Weights of a small transformer language model: attention and MLP in parallel, capped logits.
Each number is 128 + 24 x the weight over its row's rms, rounded and kept within 0 to 255. Layers, rows and columns count from 0. Numbers have three digits each. The size before them is the row's rms in percent of the matrix's.

# up: layer 9 MLP up, 448x160, rms 0.0626, rows 301-400, columns 40-79
# down: layer 9 MLP down (transposed), 448x160, rms 0.109, rows 301-400, columns 40-79
# gate: layer 9 MLP gate, 448x160, rms 0.0597, rows 302-401, columns 40-79
up301 106:123119104149123173178152093137171136087132125147164144113090128131132119148113121157155116121111099152156156142148135137
down301 104:094135117122081137113152105138135136136104115102126134128131166123117124117088128157145124107118110143113120138155139118
gate302 106:167178093179124074138115146140144119109149115122116116142128127136134108124104113176186167111135151097131130142121125142
up302 096:123157108107161093143134144136100105115177095133145162140094138130123145145161105147124163129159089096119147143105135114
down302 104:102136098163160119122151104150110108109169172138091110080141101119164133095118131154165121157126145151128150121113124165
gate303 095:133161104117148128109108162105113090133098122144081111145132135103136145133124142138164146158153146120146132091142118141
up303 093:135121124159119146081097127148152167106118147140173120123123082130092120141129136153114140135122125110112160146116099113
down303 086:141117114136128116048133144136114096150112094144095126137124151132093128138117115124144143118117117105142124122140108119
gate304 107:168152091159113135113122075123123146100115090129120166150140083126107158108142128112121105078141139120134109094115133119
up304 106:139173118100137103135127128126133101061113152110105144082176152105158112156131154116137137115132116156117149119140125139
down304 106:121118137102114119137091117160141122129109088124128157168145148148148140126157139146155122109095145109122179116105127211
gate305 103:149127098125120120109145173113126121162145141128108120129149139136130130189157097100155119124117133130112147159171135153
up305 103:101134102116144136106112128120127176152115129141129109114090178130088121126142142155078218130125086110110108116092117132
down305 103:054134097108142103136163100156145112142121123138150174142138104135105134102115115141091116124120112148101175164156182122
gate306 110:125091137138131121115109094112146149178099099089110148143175118127154125138158099141145141112138142120148145169107137146
up306 100:149107139125117082135136125072089095145100102122151107115142088110145124159125135156132146100131149140143128134109118134
down306 096:148109118097136159153131130132156120180153102131114110146119148165158152100113103139160138146114126142103127108150118136
gate307 094:126145148148135094144126102111143125137152153105144114114116110122122163074109128096119081107150153176140153137111109163
up307 092:191158134121074113107145126117139128125102143155122151155129124132125147072120138064110150113126126097126139139140167155
down307 097:104093122077142104116112094114113148123164113124151071149164126119174114106151108113099125120106162121143130164153144131
gate308 091:098102118147126120142155149079126146130122134110130070112146174116128085151103153155113130155145172140110146144110173136
up308 087:132131155175138154129155151149124172103136171169148136122137132119120112114160152132113104136090124140111138155140151159
down308 086:108086137121126159130130140111128103082119150128143101125147136125134162141099104115142119126131112110144111110148152104
gate309 103:135133107146092079126117129108132145097139111157155140136131137131132098142118094126107151143134086099140170135179117147
up309 092:091133110169098100173102135114117078113115120116109120132097141112175128120133159125114139119158116128141108127169106120
down309 096:104102157147151153175135128113124149137157124120136126131130143181115152140075147137110073096187154125140103127120131156
gate310 109:140126112154162119143134099103107124185121125126168137130143131091120112170136131150178115127130160158134178133139143150
up310 109:082096149140089077197181083148142092125106089135101125134164158138167142132111159148116094151167139100111140146096146122
down310 106:123113157129109116084109141121137112087136099108165166125090134083145092100147158141112104144113097112154135122117136140
gate311 106:148137145137154111154118164160110139143135157110113123136127100131124145107131134171149137124166137110150085157125170096
up311 100:122121141123143149151125139106134143109121133112112122141152095150194120124157113150111127132152150135161153140153159144
down311 105:173091142115111129076136178083110094147146150127077126150163172180112106124129113154116130115166119135127112110099116091
gate312 114:130123146111135102102119151108087128098128201108122145124147106131155115167152106175110150130123136100142100143137122132
up312 109:109148112131147109117168179134136152104075188138186125135122126108132132153158183135137106137095112083156113136133113159
down312 109:095129136104129069097141184124133168097157164179130107114150091115147118151101152129098130145138114116152111150140114167
gate313 092:118066151134145171148118172108158117142082098135104119119135130140136107134136158168129110109118128134144135150158144154
up313 090:105128136158145126162157162138129138146159112129077119143152077137157098094147104137166105065109129120114135099122126155
down313 096:105100151192121063112117117174099112112177114118149165085133159080162140123166130101141124091105117122116137137182125091
gate314 102:152144173106103157103160111119164160139110124103111099105141110180144118150138114136100118142123146152155138121143132126
up314 106:105125133120143123119136105124136081124163147106102105147133108106142092084084133134119117182151182106107144145110154122
down314 105:101131094114158108084108111104123137121125087075126145171157151146124155138105137106139105175133108127129124158137082138
gate315 100:164134169152102104142156130153123096123118129180144138109140134151095125133137122063149110111142130083141166148098160109
up315 100:108115125126119156108098093168171154123102124134104124139099109189102141109082172131116125107166113144128077099122143134
down315 103:095101112104151122122114110121099181152127108097151132126160101155143172070103150122124128126122112099172059145109097176
gate316 099:105163124133096113115104090100167106121089128053128110115118118110156082136168125089134098127143155108128134186131092141
up316 104:128123130119134109157125139094089135097170127113106105108135096090187157132158116123117143136129086137119129085152115126
down316 106:102132131116121152170204156121097131160155092123121127120150126147130101123116174192111109142091169136150150147146121106
gate317 103:132139138145179133117118144143105115145103132127131175117132114142138149098113129117109109100148104127147122129123127173
up317 102:067139110117076139155107139142113111122109160120092105097145115152123109130090096121084141119183126111124106155146125119
down317 101:150102113116154175175103100138145126112107084090097125134131094130144118101103150136117161144115128140111105100108127127
gate318 103:109094151146136121133113128126146115094126093134133154112150130148171121113157108136144109120160133142095139145117132110
up318 097:134103071092152139179120119111147153100123123129143128133108108113130102151144153098115159091163135140150149130113093138
down318 100:147146164131128182100124108135101159134070112123105152095112095148121109120206144129104091124142153112082182192130133110
gate319 096:111134120115107150151110144119122096098132122087127133136130125158159122127131079105153097107143155143110116148137133099
up319 101:123151082121182091155121171115074142150091134152102148145100102116138103134142099174125098132123145134114140112130116144
down319 099:145088141122136125161132165113107135156127128173180109121156156124164081122123114132102129108092136115146118122110142135
gate320 101:133086092127123154108119139144096119121181156153172186136139134121088105117119136178122150097127116110149098149093090162
up320 101:142131095141109106121127146115137138149153140163051169140128140116143139110141156131110123142176161110164157143108111144
down320 101:142127139128124122106137090123108115128098169098089132132130137107103122139103180141148127133116171132127136127085147116
gate321 090:132118103097167131153097154130124141124164123098100120126170144136109126116125133158157116157142110171108128136105115149
up321 087:115178166143131156095157111123167111138125167149145161110108118145089159122128127070130193095107087138088131154091142116
down321 085:107114124077176190000114127125109146080093091116100121149134158128116133117155120131156115128124111146136114107127123151
gate322 108:145195142157086128130149096151149150123151125156085141097128136116133123101130148164066120124120132166120077174151149137
up322 102:140181084144107113144117090140133162113143092156118152143103176127128126130086157156140107137130110131153154143162090138
down322 104:129181147095115113121113171133129148172128115145130134118147154135124113150143164177121129129105191147116127118114108130
gate323 101:121107132090111148159131154116113102111112167121140165126127116095141107142193086065122107165111128177135126169084069117
up323 106:109128155157154140169131138115124166148124149116137108152123126127155098120123118120169087141128095159136145060150103108
down323 101:133132132078123132158126092116119134100143141129137115070131129121076135150077137137157132131133137129114103075156136109
gate324 100:108122165120151105128149157115142125163118167174164106161139141145128152131144151118142142080132111142103150130091121147
up324 100:114088115090166113135068123169095142112154134125139154144158132112127120161134105138099092154105118160109183106128113111
down324 104:147105095093175121115095077137150161179159088113121169125162150123152139114125124150106113147113096101116119118142068080
gate325 099:152122113167147118113122206131143106148108096108089145123147101131133150070088135129149134100130118125120098149141180119
up325 100:120111133127116109108156072111121111129104161148124100151089088118071111145077131124120120137138125113132089116101142134
down325 105:105127114061114122107188107148065131114149096137135163116153162126125128172128130127166087137145146135139114145125158184
gate326 098:122122089117156184124080160160168122128105141135111129159124168091168148113156151143146164130155083170118136179119088113
up326 095:123158093130114130158117132152127148129114190114092186118123131123153148141118145117111212100126096162104114091145133139
down326 099:142121154135102110121114118092114112103108127162135100162121145139139123142097085115108155126122116132161132104134156105
gate327 109:103138089113129133156169099127117118136100167145145180130123157116163104164129157102102135183138129100158096096133120131
up327 098:114130117101123153146144146069149133166136081123086149107139156124123118155121141163158163110117165130149138105116089092
down327 101:134128123140085089164111115100135139109176142160092133125138138103119180121120110124129116145095153154143153096132141177
gate328 088:097125096108128147147138149128147183123164090113091104116149114124183074153100150116139142135127125137126123116100099098
up328 094:105129143126074137055095109141104111127132178154126090142148123110161135131145117126114114139125125150130153126152140084
down328 081:113136118189113150000126137125104151141134090117143135071116145148149121110152128147146154141117128169118115120111119141
gate329 101:085114136098135146135143105109178111147118121118146151129147144110146124109161136136116143107142173115134135127139047151
up329 103:103100118122174117124126119113170126165103104159115133148135109125127114079139154149126145127119117069145185143126102110
down329 102:132118118156158127098102109140110084168134121111136102182156169122098118096090107114111131125128118116146134167172131144
gate330 106:144146143127111118133118152130157143122092121103127117144133140129141159132120125100129096131140142105106140111162153112
up330 104:131147065138114108145150121084115090139148135128114156152136117104129134151126172140098115140135153111141184139111133118
down330 098:112097126135132120117122162151100219130137164158108117133098120125123100131138112135134120117127118123103125100095118134
gate331 086:149108157086141107144119153158088144125119121124150149134139121149157125127121106097141095115087115092142128143123073108
up331 097:114157097111101136106113132071123137120148116184118119120102107116163121127115133099127152143133104144112150153133170160
down331 096:130141140150121120139139107105122114166116100170114111174088139159143114135124173084172139120125131149118136153170142164
gate332 098:142121122146115109119134104109134158096107158110200147116143150117130127063127129113097134147136122146158149073109147152
up332 106:154183135132107121146105132094140108104102166144152069136132051130118176143108127116123141140129154124174140121125172086
down332 098:143114097138140151092115114094124126102100149114107157138134132116134152137161126107112127113130109139141151170174118170
gate333 102:143154090110106150113103115099122143141109112171157187099123126121127139109121123112141078127150112134103175113131116137
up333 115:133136128151120111110143159152147132123124111147118113119095101116085133115100133124124158106098102143144106112085116114
down333 115:161139122150119168159142105141106145120110154131140122191104115126149116105133117082140150125093106122147104186108111126
gate334 109:162132114123124139122130146097082148139107140152108130129122160103110119117108128120106091132146119125115133086080135123
up334 104:110169144126127137110097131156123127150097122134104161119134121152133129134140123189130134119120128122072087124075151155
down334 102:137113127140162102129137140143121123132160174140123170126101137125104147086135115149133128143153136090121109107114145136
gate335 099:107078130130130097098143115136117172115108099115075123114109085102105107123077162125121120138099167135168107121109102170
up335 106:117151147167132119142149076105168131108123149096166115096137116115117135118123078094110145124157109139100142174121156145
down335 099:115120127136115120127114142136144134127125129156124140158158106145127115101115124148105128136132102150134090113104157127
gate336 108:136135092111118131133120118148098157126101144152126066129114157110105139155137114087142156108126141127127144178128142158
up336 108:140130134104122146112122147126109120159134123127186135088124112141145134100130141139106125117150135106143136136151098130
down336 107:109146112116109129084195098107142109158097127112167130103151088137130116130182136172129150100125159110141147124114142156
gate337 092:104105121112130091137121084127141120123091106131124097133160128154090117110106160131135124159114134146126190101116129130
up337 090:129112162170138105121158137126118102127105103099072119111131106151106147142104124147092130094115096157145119110179140130
down337 087:129139130130117126157099124143094152121182159161136115124112113137115131114117122107147112126101135123137117120072125147
gate338 105:119162109146133162112112116127103133127133115120111125134156119133133141132167080160094137118116141108136138155120114108
up338 105:132092098101124087152134065140128122120118130099132090136104122135149137131166088182126092117138118130120092137120128094
down338 096:119101135160169145138102151107152148126112131145126116139133111119094179161104134153115136114136145159123110088126101085
gate339 097:107146150110133150156120119159170107094089167107152080106132092105104140116085076140141120139144107125094143120159149085
up339 099:121125168121129132116123121143076180136142126098156100105117125115122095159132131111129143135104096105130106114119131135
down339 100:154123084144135083122120146136136118168136157095137132137134135146159147095133109145120102122151117147128133103152176143
gate340 104:118115093149154094156116123150106148131102157107123135125111128126100106089127121177113122077167164126105107112103136152
up340 104:163108098094150139144147171115100123136087140150127153142114103148153146134137148160102136113131113144133108144115124101
down340 097:145125129113199187088141148128142142136089092141114149092122155160137119124126119115151139115136157133191133137127086118
gate341 101:119113145152113146114150123150100130139131110145134166115140109117105110117118154139127144152138109158149172126125150116
up341 101:127095164140135098160166103145152112088156127096131144111163107133172113137088129090123130099109122138072147088109141148
down341 099:132144134130127139126119135133130111146096113148126143136147173147098103130143099103141162142133119121157067106117138104
gate342 094:078128145187156094133182085171123131141097111114123119142126170124126107121135130123097157149147154133160157128140176123
up342 100:089161139119121118112139099132127122111076164115112159118140144122148085110136167135092118104143077174147116126138108132
down342 110:147140125141131124255116101131121137167153130089161133120143120119133152156081125124158126151155134112114177117085119115
gate343 088:099104108167154152141114089119080129124117113146125158136115154185106120159099098182129164157087146154135138132139099139
up343 094:128114125102102090157133107146080150143155124144113113159110131117135118178177145139135078103120187175166147109123107079
down343 096:138132135156190145122116089125104102128099126087140106113163123119132128123117114127153164149107091142142132124171106147
gate344 091:122134126122094092122138122100071129121151151115139125121135174139160135139134095141092118155118151131138125097130086136
up344 093:117112132102143126135156151132167139133136162150089117110114124148147099121137151169155119107111122137109154126129166146
down344 087:181134119164154124151130131164177121143093126122154143142125066104084141097169139116119119153143132108118166162150167152
gate345 106:132118107112124112120139155132122124110107119129117150171125111141132106136116171135172126126097135151088155090137123124
up345 094:101148137166145154121157077114117161147129118148149103156118123103125104131149080100075117109117095128092105147056101122
down345 104:143146127107111080035165169115098120075142107113145124097168125139117119162120142084110138143136145095125126188104130123
gate346 103:133119104093107116143160139131156136174124104121130126130138098142117127162176155119132145103112113141124099092185131125
up346 105:157114114155098142110138078123089150097131124140177156109130092100103102177137093112128110111076110172131124165161113151
down346 097:168155118168116153085154155128103141128176165136128127132123115113103140147154138165098098131140095131097084144149120134
gate347 105:132135139145129131154128162103131131156178113140141147141094167129149135113122120145149109102120103127095159106127178127
up347 102:125176152111127146133137129102168085116128068136182101105168103127116123142145121127133144142160160134131153099118116146
down347 101:101166126107097151101119130084109110107083114108143124174144130131121113113160165162116141111118125163111142128149140189
gate348 091:164122094128099151128106096162077116111081157131110106119134134119137137142124118107129129124120154139124076159126139132
up348 110:115142136116139129119145114140101135136165137148088113095109092100113160119102160165104087162137163145135125140142122140
down348 109:114089128145151125050120105143126120158173128169109139139144089106124141147152130131132140157160149132151097090138118106
gate349 094:109101148139140096134124144112159109107116141152113126135187092155172166146118127109114117115116107096103128121148136113
up349 087:128175125106112126124131108138113133108101119121149149144077194115125089107140116124099142194131103112140153144144137165
down349 090:121108122157126118077131084154152149108098100152099137151157101122135096144131164174151096121097156137144086121148152157
gate350 088:121128150138146139114148135156117113121124147098106130152100144103114100097113188130145085080141111132108123101144144130
up350 120:155120157132130162146145180121170150130166111153189124136163111125140138101148165112123151133141087163134108124093112097
down350 115:133131112135172145042130129161114137124147132144197160113142117131171099119139132141138118131104151150111114090083118133
gate351 098:112131088111100146144140099147178136147156115137136101144136071100158107140156171080085119149141116105142111111091129114
up351 095:136096162125129114101111154075125096081110130148103162140137185123121119125149134141140116114136134145126135113123123104
down351 105:079152088119151107121149154106117149111128136116167129135168156129098136107128157111113157148147135186154130162146164152
gate352 102:112125125093151182109075101122074114174098122094163174100123114136125124128127134158138095142112132174146147140147134136
up352 102:141113100146110140122130146125127152098107075105165123120100159120123118152137187085088153138126162128134113142132110127
down352 095:146135099151104110151147148118152145139138127121110150118130093105144125139088090116118104153176106112144125134127153134
gate353 099:115125112137107116159153164078135098141127123102125126131118107154136134109119178113165075132097144122124124145092178139
up353 097:162082158149141144069106157114140127116113116150115119124132089141163160120155157135055137148143114094105098120151136146
down353 097:132120103146140139073125148155125137140116104103134142150124169134145084147103124094138096162158125161140116110090098154
gate354 104:122132167130132122129122173118126163121119150119108136132169164125138170145126096166139116097132139119122112106131136140
up354 099:128178127083130126143150153115149139117139157110154169123125118165140103115176153142121136156131116132112117105131141113
down354 095:130133149098117155070131135103117125162115122138196190140159118102115150120154140084134113118139130096119157142087140138
gate355 103:133143086129095120136120126133131130115126139152108103082130153112133130098117137127131098113107106115145142129100134124
up355 097:118141118108058132100125132113118152183134158121141114109117143119111126080170136127100111092129122134128133120151135115
down355 092:121136104134137124105139116122142137100173129151145138128139161141119131130103133132138132102119166122148142103140121103
gate356 102:149097149132134154118099143135134143078136144129116109127144149151095127155123125131114134151124140135108136114152177138
up356 108:136112154123120138118127151152123162105097178140137106138177119132114124140123125060145136112128068141151135133117153103
down356 103:204116136115106132139073159101112158124122149168129092091135179159134099141124109106108112106120153120135131134126139071
gate357 117:122120175150164130126184113140167149134128136134115062127151141126111114151133144157150138111095149126137150118130152134
up357 115:148116165082120143156123129110136127148149117124154092092137121136143096132124166156089132133134137133089101128175158099
down357 103:114124171123138126123144124087137148102116145132132142101134144132133092092102168166086093118117140123056126100166122121
gate358 102:150130154124094110131157114135149133108128123123137124147137133097106089115147109148113151133160106145166183091117160115
up358 098:152135153160168145111116157172135169139153136127139138132127149136119121127080137151121133133073149086193128090108144142
down358 101:151136116138157124136084113116162125155093136122138142123146164109165122133151161133129112128110144146133164119130104153
gate359 088:114108099118132102156099067167153115123128111128137127164124100122130160137149126125110094151106159156166145118165107113
up359 088:112158130192120102105115136062146096162129117113133135167145136137145125161121154175107101100108166126138104128134109128
down359 092:130117159111154143075176122106104138129115154128147106120160162141108109150189128156138144108157139122123159109175148153
gate360 107:123157118127145173130082173115108166161120137097094110134116093135132114164116128103116087107106133083118123135089151143
up360 089:142117158101154152141138129112141124151133114095084135089146143095131156156099157179121134129102130131105109099155121121
down360 102:155105104188115074120151168102146123107119147154125134122148100111138149107169109127152165139102132132174148139157094117
gate361 101:054142152141083094133128133146126158140093160123151143133119143119163115116103164150138128094142128104108081153105082160
up361 095:059132138099138135131114162115090156118164115109105147125126180130162140128115137114107144140136119141116123135060144096
down361 101:134112149149148115126110131144095094156172105141163153095117124122146125116127134144137133136108153083120118147171155151
gate362 092:128119152157089175144120163136133118111100167134128145154085136124115133142102174153118131112094134093121132116091138124
up362 093:136140085147109102127103090115159132141143086125139142106139119121117104112125114099115110101052168104138168149118134092
down362 095:131138122146158135118185091106123128128055098097146104132156149145159157146168127146139114159117117109111082113165125107
gate363 095:114142159126093112136147161093130151125110145117135153146147141121154122138188119148148147116095109104146132099148126156
up363 089:151167116131111133136155121151119098126110110141138133166109123124116122076106158176146101109126113109104134123177115108
down363 095:114136127109126130156117097146133133120095148128105133146091123125140176180143111106122143145137150118133074173101104178
gate364 093:128136147154100097141084161151149109090148141148168110092122166102126145114114154143096123145141131140131145085151123124
up364 086:114147125123152127131134113137112111161098122135085154178123140135096119058125106128105116115135146097132142111165131136
down364 099:148137159128148173173157141099147075096088153144116099107097120103101153163146147122131107133131142147109112172140117139
gate365 101:163124131096084121132133147133109076110102113105086094133112140112106151077125146085122110145131118138139152143138099150
up365 103:112130141120157105105129153119145123145121149140126092096139094144115139130139110143099138106128099117116114124126141137
down365 103:106146180162155151115138081185157148122144104141129151122118096157117097131133154112157110086102154142137113092139113138
gate366 105:138116099123163136149115168124158101111109120078140108133143099161097130129111169159125091121147074134145148141129139187
up366 100:129127099146142123148116094165137134138122134158149155105142144111140128154120119149134092166074115154127121079115128091
down366 106:108140137136095122134149111151096154101095145171083120118130136143074119125097151124148135150116173117088131145162165108
gate367 098:137112143125167122111143127111160125131109139106128140113148107109107137114117154141113154110115099127123078140114155119
up367 095:107119106155148130120088131115073136128128114150120114164115114145126120141146129139109183095101121073108125112132142135
down367 096:153119133161167147083154144091131160185136176121145125085140118093152131082126133106121142124153117124126110114099133141
gate368 095:148083113109108102145126111145111156113150151127131126096150105106097149143112138166074152116111161182194133102154172150
up368 099:110105150122118093166120144086155121160111097160117105130160130138138096117137118152156124111154084121116144116120109131
down368 095:152137110138144124198121138162090142132157129156148097110143159123119107138157136115126113100138179156136122078124096117
gate369 103:129122122123078107133100113152145091095102117111111131139156109121119135160157123089094111121118161162146171108151109146
up369 102:128155106132138104132142094136113125104124134099135107155107099105117087142115102105109087134118144148120163145073128174
down369 105:155174092130162112161138110084150146145121114137138129118179106122140116087133155134104089110144160171089098137106125129
gate370 097:160157135141140168124145131137119091133152122107105059108141154123110141132129089130105147175089078120127100158112082119
up370 100:113130127149128121134115133148140155090147147159136113184118139163124166126124153137109103135148111114143098144084109136
down370 100:150141136115139117141165106140114111148140140101137116127147111114097092150114122078111110116122163129122142117120126183
gate371 129:089165071148078129138142151082121128139127145158117130126117110130123102096183100172100081069103124133142109158177125101
up371 105:129146151094162128111104125132162110120144128141142137140119127136123129196126118109115140134123142133140100115111108135
down371 110:126117184109134137085133120185160124155093116111079112118136144124118139115117103079131145170140119150138147100156180158
gate372 103:139175098128144103100100103123127147101133122154147141130148115129111166154134112087167120107120156131079147127107114159
up372 096:132098141114088176116115144158105147152117127123101105115108126122092154084148107118148148116180170104111095097126138137
down372 099:149105169137137124116090132109115116090115108074131120094119149112108157141130158156066119141139142101104122137115136156
gate373 095:126084142128137098157149154136083110091155110135119160124125173149145138128124154128122176089090156113160150106139123144
up373 093:152158085119132173135094104137082130113122113127126119131164144106124101109126170113124099163140094125122147178159127104
down373 095:148149123152136116104102122167150163119096153132112116110110089161122135125114143125092099127146137144145123131133111121
gate374 096:166126090117165112149203087163123158119155114115115168133158145102139144147097120112112143097128126121115153145139126093
up374 098:157109103110111133159127126131170127168124105146106147113115129123123140164162113154172116137172135112169113162160176114
down374 097:097136162153090154092134155108133119112154125111165141109125102160090122124119139117136138177134108139163108181071131168
gate375 100:168122140131158162121120112124106118110086127159084164110115115124107125145164122128114148167119096140114091105107152123
up375 103:159169096130121146109106109133127135115121131119098176116146103167137151162098120083141116138109126104085113109118126142
down375 102:142128127110138108133162144140117172151139140081126110115114134124172142132117112151090153090122099184124132140110153094
gate376 103:095135167127131098131140147133177149161115162101093123151136134103129152122139094139073139149092142120130127160130164137
up376 111:105131101153163127098160151121110155110100130138119153113135127122088141135142153159096152104151090145144137073164080124
down376 111:145110147145153121165137189124143154081107135102164114135131118118116130079122105112120130101163087120133132118122131107
gate377 097:095170119136120130143098109121137122104162132132081156160132142134093095104144136092163105121166123136127112171102125100
up377 094:106111123099114145119075154164145154101102105107102088107156114134166111106166168143134163112126143144159107128143089101
down377 103:114105114142121155081120155157120129103154152146156153097161155134096131169132132083164143117128137093117167123150099116
gate378 118:096157132111105156161141134149130116148114141083134156102090084103090124064110148174097128169108105094133154096138181104
up378 099:172102128092101121115154133141110162185141146141117121128146135166133164124129103117141123148123134141118116152135122113
down378 111:172138089118088120101099134108142132120111111106105098159113131148138127100122111145097136101146144127144149090162158118
gate379 096:087105147126108071099115114143102197093124112120145178128102126112141126145166142116123140106152141121138168116120149126
up379 113:135102158127114107136128103116174137122150139146094109119145131110131101111123166157149120153120096113103152146112091097
down379 107:103096146135094115132176125143138148124139117121095131114140128130146139116117145132115128175118111128108137156157131118
gate380 078:093147116092142150156147141102141157139135069133134136133121128120120130165112126123121155139108141135119145104145108139
up380 082:099146154142106158087190145160138133154120095116137084140140117088120120138124121200119108116129108133169141117168152120
down380 086:118153135148153130000130121096143146106157165150146121103169122125156114139110157097153115140099124102138133151103140120
gate381 101:132105097154095149143094135103127168115104129121122118136126113132158133105126098088152145107107120079093123122083104174
up381 111:124086143138121139140149053105131154130135143164132193148155115134123121160105092107137137083139129096120163157103131124
down381 110:157139169107157129125129142144156099106171173112128114109127145164115165082083106096128143125139112101129130123140183100
gate382 094:132114117171080122080106119114125124125123152117129112126136140113133162110112122121129114140111061158137177102178105153
up382 093:122134097123109163141137160106162119125091108134155154139123144142156123112119149110091104162129114096128144081136142128
down382 093:132148133110130142000096114102143145102120109112128139087126122125142131133157158118119115129081148136135091112118131100
gate383 103:127138119152117118087119139142093163134119126113124103112148091132142102095111111130153122125153171133158196112125137120
up383 100:134161163128122137087137142144206121115133091095137086099112141144127144122130127130117145138101112112135106117117078112
down383 097:119134116148162121116118144130122112117124138151122123141116062094088126115105117138159120144117143146116133123123174105
gate384 102:149163145123123139125165133116135102110132110118132106145129140127136068117121085095099121157087098110160100147166153128
up384 101:138145120141176159156141161146128105100137130123124093112160137142175159129088163156156116114109161116092141143161102126
down384 096:101117185115102101150144137150103120122127108144116170083144138112134135175177173155116122134134131110061138149146162150
gate385 097:128107102124095127140111150105090145150146121105110104144104111142167116101141126128119097137142090135149101100113138116
up385 087:145142150122111133107173088095162100150132156111133123168092112152149156120130108115120149132142078136153088146159145085
down385 092:159141111131075168117126143114135113112106130134133134173153091138117120126148126114122128133149134108144134146113128123
gate386 105:144136129146129124142150135107132146163120140123140157151151117079117152121143130118130124140068140098092134183130182110
up386 101:130114154127112145121071149110176123084124131149131182142130134106160148141189141122142153128114124092145146121173188120
down386 102:120129108102113131126127147126189104138151137152149155099137133088127106098114126155113091151148113078152116142147082147
gate387 097:158097114156114135144147107119089143164126117142127138106161147135104103134117135132147107128153192117150129124157143133
up387 094:107134167125077105085136119126102180106136141167127164133136158135125101104097096158120130121145138147141141076107131096
down387 096:150099095118100125097144165106152109120143142092129122121129136105110140136128152121121115123128137119142122106165151104
gate388 103:123129123141098108122137125134115108102146108139125127144097126126136130113114119140173083167115110146134137141124160146
up388 102:137097141104178129146107107148132135108103112155093117086116155143110156137124085152131149151119111115093130111125099146
down388 097:151107134117097158098130116128143133154169172105111139102096130114121122124092152156111115149113121142118126132095151143
gate389 101:102128112103106119128124168162118126106139130143136146145114154127125110148129080129103127109135167133146136098147081125
up389 102:104135178151150089124137163135148134105146102157122112130118118129113092117119132148136105148106116156170162121151096133
down389 100:165117172079189110188112112125153116144147105140102148136105136149161104099078124130116132173111093131150116102110093143
gate390 104:104110122133093131134152147079102131179132122122123107117116124146137120112081092143164116126110160114123127135116102130
up390 096:107103135123098122112109119126102123128138104112134149132115138135125127119080124126111122112131153154111115135143097147
down390 102:153119133105097158168094149116171154113122144097148107100126139120127138093114104141133155167170137184137097130128082083
gate391 102:116107104141135154119131104145121110118107121133150130150107143079141121131118129154097117120133166134187150147095154121
up391 108:111085094136071107114133156122140109119142123129082176126143134141146141164090072128124144083156089177166113144116154126
down391 103:146133162118161141118120206106125145088133135113121138159089129117127105099112141136085119147065162102090124143193110123
gate392 103:154131167125158104132094102118160127145099112109106119165123163138159101139098147139145138117120098115165135144086172111
up392 103:113150090125139121136164101088118135112155119096133134136116076125122121139118115103116137161137117100126182126155131124
down392 110:141074111126130125086176120151172130166157117153108183135144075134105113110123125126128138103148106166108145082162136130
gate393 101:134116127151135128099147155081096150180135141114154127134129131104123137168136142158143155150065122113175127150114131187
up393 099:082079134105116115151128122139127147142141156127114153130150141090113160171144147103130152098137188192123103107110132118
down393 100:132115106152129128133122123126157071132124121125083121127077134076120140121130145116143144124134145131105099119078114143
gate394 100:139138133126145159116119157161127118117088115150107103126122132118122120140161104130111114157123131111118161116089112126
up394 111:134124151121116130146155133125106076181129119156090159141144173137152105115161189110142152129123129104100144126109131096
down394 114:125137136112101125177132164132136102145120153157109133183096128135115120105133180133175158119133130073131162140097117135
gate395 108:135160146142124107109061080106138109135120127131097143127132120119127120106103111176079135155132125119112092102115131133
up395 111:111120118091088142140120146112085110146141151112128095140131171129109103118107130168126135140098070107160106135113105097
down395 102:140136112154101138186135129122112105119152158096136152083103103119141128133161122115099143127153138136112118143129139130
gate396 106:122136091154125138101125145121136137144149133124138130105153133145123111140130156164119149146161116107068136146144148170
up396 103:152157119150167114129125110139082121086127117099093093095108120148116103138121136117097121101132126120139170124113130170
down396 103:122090113121145108192125122133118160103124128100134134127120145113118145152095145096161106118167123132124128107171109125
gate397 098:142134125087120126108081085145127096130134174146104121136084118092138122144174127114155124148122108191134094117118141150
up397 091:140118088130119125173123091105150185126144106106113105138117106123158140077138152105107113124145164113190136151114108142
down397 098:144107106118062120162155161120112179121129129111131118096156147133138114143123097165151111115115156119139116113147156111
gate398 108:117097136129136121149090161111111089138152126124110107096125126110108111087141102149098127148103127141137154130089137165
up398 113:139121146114047091142144132131152133133135118112138130147175087113145143130147101127123116158108100121100134164102130116
down398 109:121140130084099175155134142165171097112121128145126102143149150115166141140133137136147108149138097149129162135141165119
gate399 095:129141108125118129168094122144179149062129131104113128137106122162171077126145144101111163098140133150206140123110109084
up399 092:133117151145132120112111100136144125142097109106120143159099114157131094132107090118172104127117150118099100115115138078
down399 092:182118094179130102080122085137099135137130116140128134095077146131163120124147116150124117168092133107143162154113086150
gate400 102:117097150100176143130132123151125149113106131095112125118095124131103139077138098110146164139117141150160152118108147109
up400 095:161114137121099153109141170171135119166137113129120140101109090092105104138125145139112113118141100156117118114121124098
down400 101:113147167153138075065116108113102128067142107153101127099110146161157124126087151103146149144132153139124143137096130172
gate401 101:119187104125169110115114099120141180175146109097101139100144143130104143164131107122103127141144105112112117176132115151